Each number is 128 + 24 x the weight over its row's rms, rounded and kept within 0 to 255. Layers, rows and columns count from 0. Numbers have three digits each. The size before them is the row's rms in percent of the matrix's.

# layer 8 MLP down, 192x320, rms 0.0633, rows 0-82, columns 64-95
096:121158124152142112104129131201140110171127123142138128119115107158182097095080120170133128142149
101:121130120136177081077114088128147160146170158116104109140160104125128135111122074145151137083107
101:135164162081131168096173126097131138178134165148152153137130098164124122128145140156107168115136
102:169160110129173156109098129131122147120121146161140150123100134152091114102098098154107139101147
103:111154128149117085149138110151130167138125136079132126078117129106165090129172143131189123144150
093:163078107133154099108091141104103142136097092137137111096150105139177163117101129087104145165161
103:168135119134115172114143120104106109199099149153144134140148096127090154157123146125099102151087
100:152104148131148122130053150150115140141127131135092107138081112152107118154107076130127150120141
103:176104116150102142120182133147104105104126095126149103148126103122123153093150148099107163128108
108:112134157117129139151125145143102108121082126167114142107093092140116135110136133153133172132186
093:150140158180140144143123118109149136155141163122102073079148124084146111126184115154113174097108
090:118150130124129172144129102088121106144111165134107124084131066148160152124129145135105155116160
093:120118179111151118157107127139091101145149132132140166137114176146148112145120153116133152109159
095:106125122155111084107103139146126128109143166174152067093132117119127126099152117132103095084111
100:143105134121123106136132079163121114169128142140116100138126150150128116154159143148157149133139
100:139150082100093093143107136108159187128134157162139127095128107132148136104099111179138148122074
185:139134100121113114166073109123097114124122117134131101125110113151115158137093129153093151119164
100:086152129149126118145139141148120174106148112135082101146102132129099121081116110174111106080144
088:131150131103123146155129116115105160111125146145127110103146119165150128112156120106132081143106
102:096132078164101153140108114111191075130139157111139130092089074161138148148108097148136125123128
109:132114124084166097104141144156159120159115114162139159192093124124127131100150149145168168153118
107:131115164158146106081131122144114130154122135111125112114131149128136147100163153134184180137148
092:116142124142122122132173128115135099069100136121096109151113105147100116149134116178109123147192
097:114125116141125107092124153116112104107159120129114085091148069142154127130141137175115106128116
098:116134143160113133145139073147162112128134088111083148097123145120110100097122152126129145070119
099:141110144159108127144124109111116118164137119136161134153116175145148155132103119096104179138155
097:133105131124115112152105146120104074131087129128108151168139138128125143144094105160103129116145
092:131125149089098133149159124150143154185116128106094107154166125134120133150150120155086100145136
089:107133101105115115123143110143118124112162177152168166148151164161122130115123120112169138169115
097:103171072142111118105141146128114105145111136091122108154146121111079144109110108159135107122082
097:141109134138130079150150101081150148126148088129167137147133136164161149113101119161127144062133
094:145108113131122153093153077124088132127082113181132136141134107128100139078132137125131161171130
101:111165128082119157129141129150148139140132137126130097160140137124174132138097145102137163116181
091:155151139077132120171126100111098143048138102104075079162125088089126152077139133158118107116139
095:148140075135147132096165122106165123098156153108111094153152098140120139149126138129113137143163
096:124115095129134132142148164110133094132149089143136101129105129156163128158089168127101156109164
101:093089115117160134093098084145156121167091138151119126113144167135114146145106128127134099108143
097:162125106112130130099113158162119188092118145115163111147142148122115145117128135110082152140145
099:140136144101124110134142162145111077131121091132132147127090144130092166142120129152136150152122
111:113113089099139137123119101162107125128098111129085145158099150099150144125130111162087105124139
112:127122075129175147113141112121153130100162130138135137110109099115149114131144175098150171116155
097:125156159090145108140139147128141169125130141131118090087133144132118090140179147151139170122165
098:143140107123104138120086123157122133107174124079157133093105119140124139145139105176110124110106
100:118121142102118125109121103090103101120111144079107142142159118154118098136124111125125148111126
101:137116122167114122127141124166119136074135164130095124105146166111121160125096117154097166113155
097:127133160127145143191159127118119144161077110127116113122129100156140085123115123124124147115138
100:120106196134088081150120137132122119130120149127142135102138144105129127140138136119120143164144
095:108140134159103116146126155111145107113146140115136134106121147126129139139166160121152144104120
091:133108143142110119097089182146116170141121132142077136185157153124083127151144152146115175143154
101:113127113123135129139125156123157095115124133137111130122129104139088127120168127131136104158112
104:102141139095132129132138154116142119134148114127101150182136123116173127128126140091140135135109
100:130107125136131137106105182130119139117113141093137088120139129119159045135141098118110147097097
094:159113110110114119124112110113137145080121116114079153136111121091116128110123149101139137124114
099:090119136107105158142107092167109119105125149145082119108135126133104119133127131122135149121132
104:134163142103100170118115141115154110173119133149136103109144079122101116157147137112122150099131
097:118123107168131137142127160125135123152164113091102134125085122130129123120089134108127126082142
099:174105139143116123115134057139141109143145118119134140109159130140148127099113120146124167119126
108:133113162147154121085145139126125121144118110102125136098108143084154137087158146100173122171123
098:162186116063114118116133117154147117127161177169142154192114119136131128118131119102158103112137
103:175167112157091136148122091137141101115127110113114144145138138122153165140125094135130087142126
097:097156166128133182153125107071133142123136156148175109107152120147154103113122125159083133108108
101:111120136123141116127123164121132157130143133135153087144114106084144133137130117129127099112071
091:078116118094110140182091135093126177109098136149127124142126113123179174146150154145122134121075
100:105148103109138128096105149132158067085140100121147167162113099114106109130119109126120155141081
092:193082132103099138136094114143127113108163115097125123145094138147154140099138157108105148102116
101:116128110056114144136148125155155122086148083133156146115136137147163146120114148129149137107107
100:092094120157155107157145116127127130121062142173135094115121142096092123170119102167107094128109
095:150120092168138121140104115087124153150126156155135122110150136120137104108099126171133147094153
106:130109077107079108094147162134098177124100097126122120149183124102075136075153135111198140165143
102:150120122173121102103109141158125107143143175101148139156095153151160089105105084147087114133114
123:152133150118127125173090120124126112115198133111102117143125165163093179108171112154111143124153
098:129134130087162115117118118110137096166125097117128178128110134124102168170107180125161138134117
103:157135141087130139100125091113132115132145115120145152172110134147134125156154163124115106093141
093:114126138124135166162134148130139116122122102130161112096104159133091129092081084156135065114124
096:124132112121137128136109148141153122158078095138107126145109121129136172148082139110085116146129
117:112118145123106154144103116140123152136129113108122102099175103114095142133102129083113118088111
088:101104114132176102119142155141114107110131123114148076148126128139117130116156082112150133143112
104:125158141140108096131104137117167128180111155135153114129150120152128077128145155116132115167146
095:117126098140124103127124129139126115173077134082099119133098103114127154169137136117110141105109
099:136089095118125168141150149132135154127114143130117096145119128159151120133160128138145116123109
093:156129117138164150163103127103123121138143136115098122097127115132106144102133112100134143093143
096:136120185126107154143098136165149173132112149160163117117175119165125112106142108178131127152128
093:132179086133149088097138128111131142096119145158135095143101098114130113152098095140096119104150